Weights of a small GPT-style language model, trained from scratch on English Wikipedia.
Training: a variant of SOAP for these matrices, 477M tokens, 3637 steps.
Each number is 128 + 24 x the weight over its row's rms, rounded and kept within 0 to 255. Layers, rows and columns count from 0. Numbers have three digits each. The size before them is the row's rms in percent of the matrix's.

# layer 4 attention query, 384x384, rms 0.048, rows 0-213, columns 320-383
141:177143145133098095122137132120113135140146145132131100118079108140103134192131143167135114141155198134140140147151128136144154157118114125106122133133081119155138099112115191101154127146143108
101:156146120146078117115102087118118158111163147123128129136099093137145119122123150101119120135119079129098119102116103121164104120123128139103116147122137150117147160126145105142108120118133092
101:151103154152155078129123096145129133110133133115115130110116126124122152100160143079177113144178107172104115105098157119120180148064132158103126144130161100127158113144108101100129105104112144
110:096136141142110110107147146078073123145175160127122096146111139110129111128157163107143109086096147137114118077149126131110121101142152137084111136137113114114130117163156123137119152091120100
101:123169167093095107114132094136117121132167131086095112179114159148151125120119137095141111104114096116134123143139128135114121112131096129134090171118139142106121172113133153140136153140114108
111:127164157123067136110150150114098087146099064113151158112100115140119086128056125122116111146154137122057128090103147149105109131140123148117145173135112148141103145090141169149125170066140097
107:102169136098081124094141104136132099071084097173152122105111101157175103119110137135125145135145104092109123156074130089115103098092140139115140118137135158147164150125141135149086126097089046
109:104145099113104134166110144111125136107122125124162114097122151134132093173162130127120137147129173116131137138138139111093104137126084077173126130130180166116063137161096151155131100122107123
107:130108102108152130115169120088131193167125128094100115154128080121123122057160109091118107100142119172144117120139157107111141089157138128141137096118106151158112125128150130160092093090130101
104:163114102132175117125175141116150129147123095129146146115151138135088162158154118155130133095131141130098103144141142102160186123131113125155124107122139136145130072172098120151212118154128132
094:113113104106171128138130079139143121119104156120152140198137089120087200125125132141136134116117139170124108159153141102124141078116165159099153109102159155125132114147160142143118092135131140
104:133130117123141151146106147146118137100114115099111111157118168117133103135100145094125109112147057148090120112175146129160117139169076150133116149105104158118145149141178124124128100128122103
099:132119103120130111136123094155138190162154126125099095078166180162116162147195145122120127125156144127141087109138129131142147138125131135114140109138123134164124085118099089158108120147165129
100:100079163113063113108085118120101144131110124148114162139105149136175121133080141158110101111110132120151156088108076127130115148137153126134111119122094157135119130113123115152095160101099123
098:126144111149108127115142132126113145155115117142171097106146106131160149112097113169102144154182122164144136142138092134173104144102125136136135128099146148166111141157166138119092097080146103
106:166159125128149119102145145070135121117139127103120123175155145147099174145103161110106126111128147117101129150182166117149156159147102113124110148115150124124105097159147126187127112158149113
101:111104168118122115127135111142136163141099120115138161115099087150123145151158157146113146114089139104131121129152124115099125118132146141171151102132139167183123121143126113107113151121138115
094:080102160159132138172118128140132165147113134101095126141103115128125128134147139131145131152128112139116172107161108119116133147135112119121112139111146140147117104099144156125156127122147115
097:121176112134106136131165136124159151163174119171103135141124104142142157107135133145113128171120101124114115179140114107125110121093165145145096142085131163102175109135109100114131140145135136
099:169127151154090120104116117103136121129151176155169123130114095069134110117113144118138117108138147132126150087087122101126083139132124138108116138083136124115108156087109127075133159105113117
098:146112138139120120163147095153126089128103079164110142162101133135152137101100114127119157165096099119133095128098124115108102176135133091126139146145112158128158125078115117124139158101100134
102:156142119089098168106152105152131127115111124126153125164137121115058099103171129116161180103147124118166134107127155162159082121144151074114105147139178154135167099141104134128108110171118124
102:098145122101116106124089100151134139123150142104167119127101146148176075103160126129134124105126119104125145115114133141110119164134081130169102123197131126155137139107105140078126119117146132
104:106094089145109123113168093108158124156121116113155164134114179157124119104123102124109124113146117079122154157127108096108171167156129123140122143138169096114107140116110158118133133102101119
108:147105131124185139117110116129122114191129139094114116139130119141111132094145106084140154150159136145103128156132126095152158129093126144079153167093122133158107146171127152134155154170148139
106:131129127169111161106145130111095115093129140101109102174140157148097151097108113119106158108088140111147095150137159113105107107142157141119167162170144122104144131129135151143104143136134121
099:131121093098116152094127122143141145118145100112122123121107175187114160139125128111152079123112126123151144111143117094169107119138132134116130156157119108113122138135117118131076114151171102
099:113126122137133118125144097129133134150107178145123113134161098144130132125169107108149139134175116125109095130148146136122142098103152146059159125143069129133145070156142155136140100153172116
100:142125128113169150142115140109124129116085117108102139126123139109112113094091105129110129139124149177133120106165136167125143123108155148149097128121137153114123114167091087118107141163148117
094:125131118074101164113143104098113145165114090113145140136125157098121098143107102103146149119141099125160106099106143176115102129154177131132169152069112143132115135134151127118151093128103122
102:094133131098135091163114138117112112097085128151120137109138099100157125169124169165140114173117136120110109123120154132106114079093111108096153157129100073139122111122142117162142126073083099
103:084140113125125110124146091145138090110093143114139124069096134122147151069110107108138142152126133105102165121103105143136106091167102107105122074144147131098130107093116163162114113050104072
140:103119109096144165155125110109143101112116114139150175132144148117118118163119100152093152125095151116158149150120123108152129153170160131143141126145111067145113156137139158121132080159116181
116:126136131140121105130137118120132123172133130106117100144100116107119094164131139126121123142162149099134130092128155094098116205117112144146128122090139122145126133143141115125130108136105120
108:156130130113121092092134145160117153121149127126114089129139114127105126178129147103122154117128144114090102134161174138148147143131069117146125158141133104102118136128137165132121145119143128
109:111143089094099109075085121135118120146140138158174090141113148120104113156087113151120119112127122083165127135124122136138109118161168105129156126146112147100139134161127143134150134130113069
102:114122102110093108134126140198121174157124114109142144095097110122125112156083127137111133126097129100131161178098085148101080096138115098165129076117145115132124129118116134116114123120109105
107:166141108153148143109127103138133127097115166136156151140115116131124145131124098138101151140164153106081131148125109113162092132123110132135116112152130128120104139109056136160149126152124141
110:147112083130099146153111116085102133110138131141156142110118122156077109144128129124124130167146116130109129164134113137149160157140087100144143073124154167142098092103084127123166101126136112
111:123109130140154126120120147155092114154098128143120117179163100125108133132141134129118119128105121135140095128127138117100177088101138149144134115141077104135107122179179111137123086156175143
112:121118158090085145128116106134134133089135116104125140133110114144136100105114117106158137155128155075144124085118148138140134142157147120135126155122146124106154164092142121114146156094127126
113:100105129136116122118145124140101132163105157124144128126174152142136109140128113108145137139126124131150115130153107137145153097062119109123116150112060139114137144139148129087132138119143131
104:115136164142149176164123100138146099083103083140106130107152146150158146082107129064139123174120113123109150150125092145142116092119113134161131116108153088143116105128134114096120132138116181
105:159105172153165125069139152144164158133125197065131109145182132129177134119141117109107099128154172129122155132124159121099160129124131136124104132122088170104159092183106122150121120097138140
098:135085085132155145100140146075102148122115123127146126127165142179090174139170133121170131131128164103132117112144121185099194113131134132151110113120096117121120139118122077148198102151145171
100:125191110128126136083097118104175068175139125141133112139111136126137106127103132159149131130169102139061127159109107127132137070109095130140124146083134134136122108143185124106074107109126134
108:140173090136126115142138119133134170100144132112150156118108132134098093145140122117124113126166161136155109142135137077147117130096093113124145091104148176133125115161160102107171087118113113
099:113177159120109158118076099123138121105142132164149130154134114153141103150150138068142082100112102130091125133113117128108098113107156093120107159152103103108168114104132103111114143108150113
099:184155136106098107120164160122093136148148153131102148133140127145094164153183108093168059082133141091101120093097149158141125148162131110109113108122135094168123099111143090149131116110115087
105:122139170149149149156129139149145173153129161142149140126064124128140114133068107121100151163162153072157142127116113133112125120148148104118133146103168127091108072097117114089143147141098176
089:125111159149154115113128116084132113136098120136104164141118197078103110134113134170147109119127094103084151142136122109165152143117113124080122122130124152163153147115188105126134115136128104
099:148114129091140173177150117106174150133137138140059139131148123163111137135154123123100163137066119168131130178144100086107162164146102140134111141154112138140130088131104140149133120122125130
097:154115135120158123113167125114138117150152126124114119114092147128106105093132145095122122133165171164109134148143119154154102129153119132147096124146146179123120112172123127143116113114117090
092:114159108200153116149101123117136139138095151151119123130151166148139173112158115149157132110143115106113123112108105123151133105128183154111116145115113121078136181120106162114123126133136142
090:165141108117129180110135148054136125166143143117134124133117097096065151140139065104141146146117126120160140162110121110154114118128153141112129138123128091180127208117155138174122157114145125
093:154109170111128120137081101115162125093169127126107123155161123165107146123124133140146108159080143121162107138157107080127140152137142141101174080126098118129123091135070108123156114160107125
094:134123126111110101118156067133140137123101105153127121122115122104145062132134142161119127116139107149098162115119123115143098116116200119107102151135105123116164112072145144107152135154105123
101:105119102124107160121117135122130123115120120094138140133104116140126130136114129099084116172148099164155124111152171160133127110074128146143076154075141184174098147131129141119116157108068161
098:146135136093144117079190113113109081151168122156185140130141118116139122137157143130137090114119131151161132138150123137138150095136134145062164104124116106188123128138130103062165141089167138
106:153148131117142098105096146101116131120129156131123131097104156113152115161135165107155154177133157152121138193142131086129138138125139153131143120154125117107101110130110133129137139121138074
099:170136143084155137112146170169096175105124102143084089110106149128140103158159162119147134168118086141094109110153151095157134052114077099145136134104110130122150111107143136149076158117122105
100:147130125069115144150124099150166159094137155118105103142126156151143136126139138083116140160118110136132126138090125108125107111126097124135146125111112124112137169117132127158122182160165113
098:119107069122102122100095097129129112168121116183124140140128117139106142127107138103165125159154129142134120129094115109133149116088141122165141135123153106169127149163160091125164140172129120
088:156156127094138121098110171107131115109135085103136076127129143129124120105115148131117131114134117153119132137108115105135128144126137146129119156139125097125128111157107120102153112092157125
064:104155148155170109140116127140150131159122108121130107125151168131070155168108130140144117116118114108121080110161137131121123117180087133141129126132051097109139108136127138084135096166114091
090:170144148103118110118136125126130114134148148164152105083157107121155142163117113116170107099142123138140156105128125116142097151097121140119108104121126108091164142149152123133123120130173126
074:126142121137101113082119110113166106161116139107110164101102109129161085111064118110111123109162119110153129126137133146113123133124101106125133160135149127155100161103155145122100144087103104
067:108126099066103121103170153153123154164141105136146139098101179167108124120111153142115133149146144122069065134059135125141154113128109132142116100111148111083140086148115139133112108158069135
067:118141120108152104109122154139153148145099146146141129142124117141126109126093137111098105126129127135122110136107102068105115128125127078103098131109101113124158145114118125150160112163072102
081:132126075159129108106125089094143123125115111153157167141134129154098112108118131136118172113090126095149084185119125112105180104143082101132143134155143142141075164141110131145133143090135116
068:092140124101135104143168200139181080119107141186072120157150064093126131125114125149125131113121164126091138137110176121141155149152124129136107107151139110116139175124120133142136126105144103
068:172110148105127145146142133096093153110126146106152130131115106115139137132155103112166157140149104165116109148123131146157154177098134157108152118171161160097110103143109174113097118114126131
092:138122112122160113103142172116176092125119158099158154136124176095132163109126110070119126117138107138123142122136125118156104131093102097164130107150105120117114166109179118165167108111102102
070:108112150126132086152152122125133093111110118091110142150116145175128090125137139090107095111127059152129158114109114160106128119105105110139126106114081134088142100092114112146102149121122138
089:144140149160100134129160094134111123140156117160165123132094155105138110132143128131127127128104121119141133143113104169101138127126135147155119132130135140114152151087129097102086166119136129
096:123161154146169130121160090109097110115129126108104093094126132119111171160116126123130146070123175078164122111160150126143145144124108133108132152164163112141117098136083158149113137141134121
071:119130147088107170072146088167148091118111138150137121102122154152096108120091134099125077080155155140140132099142142167123118141153147115098105106164156090146148121111136143194082161107161129
093:139121113140138109127153127160168158188175122171134114158136124057138149117074113142105138089102156110131146133118169141100114102125143120131094145142101130116099152114205170153145134128131141
087:119129137104093147133118140116142097117119103114110177099117128137122152132103135114167108118167106209137137129140131109128144120141127136068135113115149110136121121080158130154142080154055109
082:097137141138149140122115117140143125132142119133147154088111126130160164143133133171130133146142080103163146077114163137144109152114120152136160134160175142131106152089119160095135150151122140
095:025152150143110104109132094182110115162128090163130117129113122135139162129141137147107143131164143168132122101181149126113138137170095132126150103140091171141107135195164108111170119112165115
086:158127141102169122155129141148090120120178125082142126134115141110094137130109122154115133106063128081098128170195135105117139111111144059166126121118124126157129150120111063135113164141124123
087:129162137115154131130170123124152106108154129142103120153120172103147129134138139105113113111142141123116116075173113107167111149155101132145094147107153174143142194094169110147098111140109123
106:127158166151103136180116094118134134109129126137154120159109101088162126165141101152154170115147148148154144137116140162148108146127173167109099127146116088162141159087114140113120149164154125
095:139139084137089130150101173141159131149135109127087131171112141173117138082145073081103150121113143125154086083139094134173106120167140139136049097119122139115128135125120119106146123129118139
092:104131184072123119098136138103105161139086122142133115153117130127110134139151138131123127143135149142157159141134163121150101136160169131131101094110163167113096176144154148112134135149074112
101:111124131143057151110074148112134110115138153144091134116130116119126112134171127085144133117085134130120134114133147083108095155157121112130121150103147104135140106098142104103107168146066110
102:109168143146115105143095127121137154121093132166125135116167150133119178132124128115142123120158142049070160129141141100164118092123116176167094136051143114147101131096111140082126132099117110
104:125088141094107138147128164171068102179127128131134149164142166087118161075141089160136149110156108096105144158120114085120119132102107137146159129071120119115128144111077156127147156208132113
105:096110154185121118115102098094089110145118165074142122141087146157171113117077115164117133132101148127162153134154149120123112140055161111139153149141131151152156088109121119139107128171136085
108:123143148129099097180125132123135092112137128121138123129108113156157114203107141091120140121135145130133141148165106154141129138146106095133106103144136163094131166073141115129128137155156112
104:119116128099120120105167117135078114114126167100127163122114128073112174156124128102158143176142114096149127132132132132113117112120140155135097118123124097132117142121117140129089145150117061
120:119125093107129173121150115138112124102188150105116148146113092139147150123104162172058131141123145178146137145109112095094139138151150103128118146125090107111148155157109111144158155116129148
109:097116108089119130140134180145108122149139119141124104093123138126080096103168128127107145117080129115102114148164103112122172095135080149101164163106123101137123104129105121099115115141091134
099:146130123139157157146158190127145136166165152107128130172105121107148124124120148102097127136124171099136141157126115181123147171145146147118126127129121148173154160138153101122078106162130099
100:108159141157154114111122147123120131131123101154171160190132128124119133105119101093143129124126132138132082133103133164115123106138117147153130115080122098112130111136141115061144113152128144
068:117147129142123094168129155124102121111121076146097127172127156125118182131111095145101133112108163128145115128149156133117115109159100128101146103107103108110083087120122094152181097167176149
092:125129152128152138113089115163122135158167114133121110198105168103128128123111132138104134135124152087123099130098120149153110117132121132131118106150143120133094087135093089111145104121134103
070:121135108139166174122147134193133168173125086119109102115169118095071151185109110148173132143095147117151174152099111138145142120110105101124143119136117110087078128122106113104168107131101143
068:161133112155129136106140144147194147127118173140139121143127121119140134143150146118148153132121166174130124144156126107120120113149154145114092122099096105104140077145091116177142087190133129
066:168136091097146107120083144096170073085094152129065149156178123071150137124111162133146116117082121124124134139114157139163130126147120123132125069117160130122135134132135098163147128140141140
082:087110113120130105146128114137121066122150086134141094137175117159147141125107135159104111100111168089102149140099113139151126194149154114143131113096144116111109140112120159155091127104110111
063:167100126137123125147125108059126135098085112148155132133087104134077121102173137146161092150106131110103141129141100104120106152139098141122171138155165107172176107120188130141091132121098142
072:105126116127143118111133145129123116134112117091117174158098113106168108171143146108139169108147114098162101090115137138126104130142107160167105136092083114112104101098170114080146103139152147
097:170090121115092127161126101146080174110137122117131135179123130155147120143101119132140107154137104137092110143113103142083184168169186153087157116122107155128130152105154108177140089167138111
069:104133181164107104097158177154151165146126110091113118111117164101149126150112114154100126139081186134139107151116118102158167120156160088156179105116127139123099116113078076109090114160131120
080:166141085106117163117122109124068156160152112146136103093103158157142116123149152174121142123127147153146117120107169132145145180092109159126150124174146101154145137111128116120155110140114146
088:164104119141158111130137111126129109105116130122134117128123117159120156125176089116125163146117125110123137099136141118133109127112163088154164134109115128111159128111104176133139151157166106
068:129082155099098127097124124104110148164104141084150099131086124177142105114154108142150127150149125129110113116124098075160097114117161122134141107150120089140174138127102143131116138115155117
084:139116121087082112120120133096117120094140158065114112138157139149136144158115102085124117110142095177128078142129141119102140121143128155121150102167137112125189081165131103178152122106138151
085:149169156152122122163096104142128096143118126148116118126144152081111123111112138110114136122160157130128127132147077163136148133128128134143123134131091159137132115186145094153087075123146116
074:152102107131151102141087122130149168155110119109136118097102115097142151112133130140121120100139101130134157114156158141101135127151149107104180108106112139094166156154134122120153142137130127
094:134153125151117130118137122145143145146096157115101138125123137121145141102106144118154090100148119134101172126142113149149104141083133076113129138055069151105149122101140129172136133137138122
093:082149109146104176124138123110100105142123082132140125151129173177100150140072139132135132156129157128157090142142093123125121130138130117119140146136114144108146124160146165130150113131104099
090:125158183124160114148091159125148120095136117082120152140106170119102121115104116161092114137133103107118152142167146128179126111104153146143106137131101164136125188103156112091098136122108135
091:135096136112134133151168123166126103144126169134136107130103174156127090161149108114165076169135126126138177115120106144130083125125123114135110101113138177130150091147131121138138139117134093
101:159115120139092130126103133127148118108179116134112135152108122113133133133104113126105144116113155173135115139169125124161150137169120158117145141138136103153150088155151117126152149171125142
099:119124158145099142147121103146163123166164140125131110081099101119187112135137181139094113118121093157157125119136131107130130142129129116124107127158158167159109149155118098157076125113112126
105:135160122124120172126136077126143137119144117116134106157116158116135112133088099179074093164121077155107139115140128124144120132140097155099107202129117165154116172164140130143120124151121128
112:127098120077110137103138114087128128172128133168138109135158115120132146129126115168149149078089129134147119131157133121158101166093112130119146110096143098137140135119108120192175145146125128
108:120117089082152108159138100121104133155153112162122122158118128150153125107131111086130147162141137145116094153125115117152166141135099128132096108149137147164100114094121107165140137085069111
116:116162102137125115120098087162108129132137062158116104156175137141093149138146112120086120130147119117160102125096110122171124139107115134178108140078096118136108137118113119134123108134100154
111:152064107125107125113130085160109123097141169104126142127081123121115138144089126112121148100109093123148092156104127147150087154143101137108128140127109178120128172145177143148115131131128140
107:094129091149126116157097135147127130164101135142160129144126136146157142138119151114145165083129147145116132104148119098169157123110081134136114111114119136064081132125107100122111116166121139
104:138101110144145130117146156146118094135149113117116132099160110135115152157126126120162102136069144170130125126112124152101126137096156161120109078101128128169158087169097154153148117150168148
109:177065060120081136120120129112176152170145121131137136151114126095129154071172112167154133106134125157175143116104130143120093140114160108161100139057165093162154154104122115121116114132081137
103:143168118148099099163092122151153159101117090136141122130147138133112151113142140129115081186117139128111128157155144119119133090154161156163160157077127074103125181129150134158132166092078103
109:108134099133110136176107153134125126094122114100185149112147147115097150121138113160164121118102074147123088117094115116137117133173141132139142139090117109159149100114104131089137133114109128
065:133137105079088096113170081179099126145148126167142102139159148127096115120097146129129146108140183103145110119176102134097119081158162131119138100147104104150133123090145164101138129169156130
092:127138101136129148117116109199122113138170101143143119191088134123117141161107167139144174126115127139123136075143150146139107166113100108116096109153095122136125108137120076141101097104155111
077:103129160178132118186087166116105163137108130116106159125085147143143084146150177129150117117105114171147108109139155163156133156090101060144136161130147155124114140126140129114122104071095110
084:094098157152145131104145133103101126146143135084133091124142129174169151115161163128113151137122149064131161124146144133140117144157176134117139125103129094117130116137143154129131140158101136
091:114139149133140153107170100160158103132141144146115127150160179148115110170126190120126153125107121126116124116109153135096134125108141139174131107088157082156108128124111133112155135150119112
089:159104085131091134100162110155093122198104136103093123094107107148133128167091115108112159150171121165170155132141132143124145163137124128108103125124121116159097110112091145134145115091168119
086:122161107112105099108161146136098117126132095118111177145115131132123137089095105147102169117163103101105125160089109101127105130111132118122153152120164104123155128113167108134128094128132132
090:140150114101074161144128105172167091120124129151116126130165109131158118120129111096175161123112135143084134125152129144138110146103092117133145132114154137144133063148103157125091159099131152
104:114140107108048120119126174108123113108120116152118142131105075148136166111131101095140072160126112143114146138117107133102134139158142130112138130101144133105117177127118120126099134098169131
089:159153136124129130159089107119108134140126128116144104099114104140113170130140142114121095117121120113121115095159151105099159102126096076132104142199119131173098116130139075190156098166141091
111:126070092133138124100142149091129122097134138131163124146093143133147132149096135186167136102137110106084149125134125140125116137198122102106125107144153120100083169119141114138145067118159160
098:105153144116105126186126123106177089117117161123103106091131112127129112119091132127132109085109147188103160157149129101104089111113139108162162127150106116138104161129126112133158155085112117
097:116161111120114140157145137151159108104124136149090128185137131142140121125128143112116081124100112117135094127139156133172150126127121095122141162166116108148125148175153130117126140130137114
105:151110163173122159079160098130145152165146156115159089084127142105118167156133131144104112112090124133161183122126163128093128170095150116125102141119159135074151104103156160139111172118131147
100:094141139182136173096126159103106144094123101152155121122116144103143126119063116186121132146138095148172139111082124098126120120112119125126115141113106126097129144120155102115132094104154103
097:160149145134135144108113144125097115140145108120165099060167132153146154169102143106161159119138077121081116111110145140164161139129104101130112147159143111108124080161126105142129132141146131
103:146114128112149129048137102149109095128067133119113093149111160115156128127101124149150097046133182089118112125142132093145086129153151120168095124156131137137117107176118100120122122148131106
098:111084132085143126148144155147125152143112105103111126102127120095109142151109118151121136127123150108128130166166169110138114126110138110141120110151120079107115154111089097105104149143136123
112:080110101170148109113163192119096117117105097115104113110079130119149148122135163122141111139166109119088096150164098147111110137159088103138107149103158102098139097169148108134126153156119125
109:128116136133091116100140181125098116114124126160154152153073096115109088144114074127161173123178175119164172093115078124128127103092190159127098117112170081128099110105097108119104130135139152
114:121085145126093104148104134129129138141151101072163156186073133100102097139145128109176168137142129145179118159116102135130111124106135104132119149083169163143123171088107091156169109132122124
111:167103132103096119147127115123144141131119130141195131159130108148137107085137107114155135137138118107135160146129147145133082128146139120111098106104141157102122126145106160135120145162096139
120:138121146138177065090095098126123123139106110159149099122152094099146113119172090134152119131119101140130156158169130159157116116122104116155108091171135122112159151096155085128153126102139122
109:145150135128135104095125107149132153162134104152114169140124155167156125127109134135114126111114152113119139107117130138153133155125111126172113126099115147096170148150089154110149120082095111
108:130142147114126103169091079111147140156131145126142135139070188101144093122111096155152099135108092136167113120105136111159105155154144121153102133097121126129063152101131125131137102129155153
116:156143139152158118116157109127140106121119108135103122111127082101100140177082157134142116093111137180159136132188130130077057102106129128110131119110095092106146156146152168139109157157135119
108:095126127159135159179096123084113127151106112126127101108141179172152128149169105096178176147116123130099135140118163114148135132146137158101105119107156094111084102107152108101141108146130135
112:140096167140157146115166107121132090125127163073167101138145106148126111105123128146156132144141119096175109141102055203154126131131154159092156129187131134102109118150085125134144177140130146
118:145123104091133119136091146143112133099111133087125127141108098113117117104106118130076104146120156145137145125126136114094121165140128136142121145058103095104122164106103105143131167110177151
114:145154188147141172154117125125115149126134133153122125107133151109116085107138107123158099138129063176134130146133101154113123131071131139128152147070107133173163103126160111124134140172109121
115:150149080144178102122110144152117156143131129172169104128097111120135161097119144127164176165094128110094141170130087116120152105136170119144155111130112133167127081105128100112143097131118141
113:105123109155140090107144088137155091162146155103119106128138167115144141125124129145107100156114130118170138135070109086162123073105089118121146165100121141138132104149111181123195121143104149
065:143121110152110084145124124097196148141122105112130135142159090121166154094126120131119113117138193141158155177118126146126138125107132139118132143094103171123107078134122162128129132082116130
096:136118146116136064129172153122116110145127113103129112136117156127118105137126133067097115115138146130198079145152088159111097132111099109143123072114155144115154140100116159110129128109117125
083:079153185133174096134083124107111132160114165147102075137140147173102097163150129131136122179130171115140139107131145075088123135145152143159130137125105108160122110087093178147148114165127162
091:132155074075125151086175106150131124149102141122124132126148115116138091134096166130159168076142102082105127125147129079157094092144107157132111113077147092121142111105117117142145148145148148
079:143114120081128111110127119145101099168118100107101163105114167113130132166082101108122105154153109135149117187160114145119098102135116136140125102118148130102119109063103131118157112136132147
106:133156137117139149153113156138102142137129119180125133136128099131123106107153123159131131148131127145159137163095149107154119147126138098162123192119097105144146180175111168123087135144135076
086:158079126164121144127117120094165130112141102122166149138092074114134143141121105132147135130115160135063151139126132123123150185134095101113132116147165171127151102116125150116141106119127113
085:135112130152155144113124122119126114136111137125150109077141123181123149183153148125127158125122112079120136125167153153115126110116141095138137086158128138116093120126144101151163101102128161
112:079130150115109140141119127127167122076122112117129131153100138106173094119113112114147149129121100122094151111095122167171141129175141117157132153105136141165094116145065097126174136106144145
090:167078109141166111139129117105157164144118103116114161155118135135119127136077144159149115145134121124113099091167154135127142139135123130136122142163155129090134146152124116108129095156127137
099:114099127090126159166142137158154143151122126111134094138140151123143100174134141114117145141088108158171100105131125147154149093122158127110180115144080091168122101139133173066108160118143131
113:132140121150147148138119166100175153112156117118102163135150165126148126106112125151119105099177137097087124120125118123148142092103134088164188142164155135146093114177088086134181095143108168
091:128080123148151103128110130116141114118114150101123134117146177133131130144126105131159174119143147108122099125135139160143201125127143137154119107172108139161118144164123145128140141132109141
104:102126130132109095134141140076178127124104106162124138128115172113167085105132133142135178113144113173159097148125138112140109118137151105127127124098161097115103148149141121089131159143126109
100:084169129099132150146120113144152127118091167148133155137118132115096140122131151109110092106113151119169138129126133133106098114140145140125141101091126170152149142132149111147098105126116128
095:140119126128139157120144129118091199147135132112110066085147156121130144122155088124152156167161104115111134129106163165071082115160150134122146131101135102117159137093112168150143119166139108
107:138122149130104112161133106154104178098133111139105152114095175141149097110150131105129120157155168110086129152121132139148144190128153111135148113141081108157098179133122133107169129090100125
103:131158144116116164152166085128104161125126155117123131162134104128148136110084090115081090126079145149162105106136113124133134122103157155075115121134116129102179119131105140105141141147170137
113:081128140101109100147141134120125135104135119115060184142126208100096120130165124151138100125128162129105154125128128112168131089102149138100155160124140118135132126111138105117097128098126148
111:152115137108081105169096136119142191130110090136109139158137148138136119146148099144150127105126167115152160123108078109095115133137135119136144105129115162125174129116124109149110091099117107
107:150107111106159121136126065107138154124138129113148105122104153108115130149101123119132162136184113179075128130168138131152111129131109108130127097095143124137113185150119098113146120116136122
106:124150160125138122079128125103154075168122110166128162139170124111137186075125141141107110095119183124091110129129129079129135144162127121141100108110032115146182175192087092132119157132149135
109:131128135114114159156124110108141098114124127156121123124135110166149154107165097138117123131131098140143116121132141111141140148082154110120090120163144059151128140164110113114102154108155109
115:175088095167115147112124137158129141135156140124151108131154115179153161132147156118134126092134113114127139133154151082153151094086145131123158134109121088128135073118056129164160146145173115
109:133183120099094130139134129114171144126122136143105112148124148138177140098078115126096142183128143189130136124101128095149173100148077099103149158129106194122137121109092117128167119104141133
106:108090131148124102156100126147127112124146108106099130136125128125133119162153128135080114128116145138166141124137093129121109148126114155152084086112129200125102168123151146154130142137119152
117:137174095137118139157146125116092125077127117128109089127126093085098107145141108125102144144139134148122087190136141078167183106173121170100124111097099134126132116134100103112180106143129093
122:112098125130131142121137116143181150139158097120137114108142124154142103132103119104116095090143104124096156131125157136117132149137097095130196095183126141148116137110109114138141183117167147
116:129150135138145128118140114091118130112094145144104120137144112090123124138153150086119125118088140145092163125132150108162126096118160130086154168111161154145134071141128148126150127157131155
107:145119106130115129112115106137150142137110077155130116127134162132180152129112112124137185125101109143119171166117139094186154169107125115095148125170116128124132174095146122127115144122070114
119:140086097115106118158122075102115136121118173120124156108136135141147172159118112091133140175131165156155136095082097137091173146134126115125135098167154147127124149109152110162145150086143126
115:169154163136131120058128133117105089113115086082164146152125128092168100094088160158098140109132141089102118176096116168140131148081090131091106157140160155140121115166124138149126091099164166
099:132199057087135126120140075113110117153111145130122148158133102164131172147130102136127117100129096144101162092123114149107133086133138145155153136097126156123122094112149158080098165141129142
098:163148179130120096113155110148102107194128158127144102140139159147167112119123138156159120158169141071123127178106156145134147098169088126084149161129085110143103089106085119125109135105124143
106:131137112145143124118120131112135112117158115112168109111161148112141097133091183084138152104112092138132167135151164125177121149175124095126109113111119143122150134135133131165133110116124128
095:124159127133150156081167123111112124127148114124117099160144168119123060162180153144144163126103149123110151099118131113123159134119134139128108103146092137124143148140098116082200173130144174
091:093121149138144137147092129102132152118141141125129107138112117110132121135159140104172091120126123150142082109109141137149122135161081100104121113127135115148102110134126118130135136087169150
092:154132153171138132098146149124107084131096160096129118130111105133116127127136089148111172153127126130132139127144101143089137114145079156111131136091137098088106107123138162126134100137117158
095:165114126105126120168152111139126108158163110155136126137104131120129084104164099135136164106141110149165130140185128128163135170147164067111111168124133124120153124137167129159115144122127125
088:115128158125136100108101110160136115103162169180158140151135150123119100156148111174109154112093121181127108120154087123147133096159147159141152132153125126113137208124151148129139098107142094
097:131102120143164139131127147129170072130138079091121108132137127190133085117156162166130108113100106117127070143095100153136149131107153132140107150101107111128176149123114081148148133128157109
104:133134133185120113171085095144147133143167096119134109133120128117204083143135112125121159111160122172120132106137120093138116085131107148122164111121122113137146132131156128156131104093134141
084:128102091145139185108165087139113166115140120145089117109148086115111140128145111085120138152133112087115114157095148126118106106103152104121109116130118112115087101117125117072119164126130131
096:159083087137138111100161143094170163147121119078129104160088117107123118109168158133146138134119152124148157114136144155123099139106128133147144126122145147143089106101105146145134099118124143
106:139166139122154134132140132117109126149131146138111095149112075120118143110123125059140174121115150103169164109188133119106165121133137155167104175139128107112148112146181132119150156150129146
092:093124147127164100138115140139142109141113176094102122108132086139147144148083120116127166101132162095138155123103153135103114126162100142140127124188128152124079123150083138127151109128143110
101:114123111125104125120153142095138147129150169142140123134129129147106104108141143127103141142173121158139115139127112100111145158133098148121129117140143091102112157130116130095093149127160173
102:126115098120155116133109159140080107119168145115102067088129125135140064169133133075106077131126132116116108125125125097133139162116131110124102103173135102137122127148111146151135165114131141
100:098128125114141111169140138129145129133116112133158097117139154149170120121113122151078116069075121143090127120136118107149124132118092129143117128118077175081101135132065148151166100134133174
100:136129124134147118122135104129157128161138142122125123144105135135155148130123166070135098114122164070168114161127112115169118111128154120138132095102166143119165121136126141137104108121155160
103:156109121119131127130084098133103115091097140128175130118135115147142155091129134120098110103160111095107116152119132141145106104071120126129153102128162107114132107134136128133127107161116130
112:140119156122134127158158125160154109134113074127157115181102074115098133128122186135185090129108160115139105148131108126100123129156124160126111139108102111097166162144100116166117120142129131
115:120111104115125119125154126124150107119134120138125094114108138110124132124106083107112183137145108163140120154131148111151171122154149160132104136162153174096110163139149120170148176169116115
119:106163146117078146127157154133134098130139143173087135134121135099117122134145101147085112145154136128123129103113121135109175116106100110128152152122156075099153126152104119113130089127126107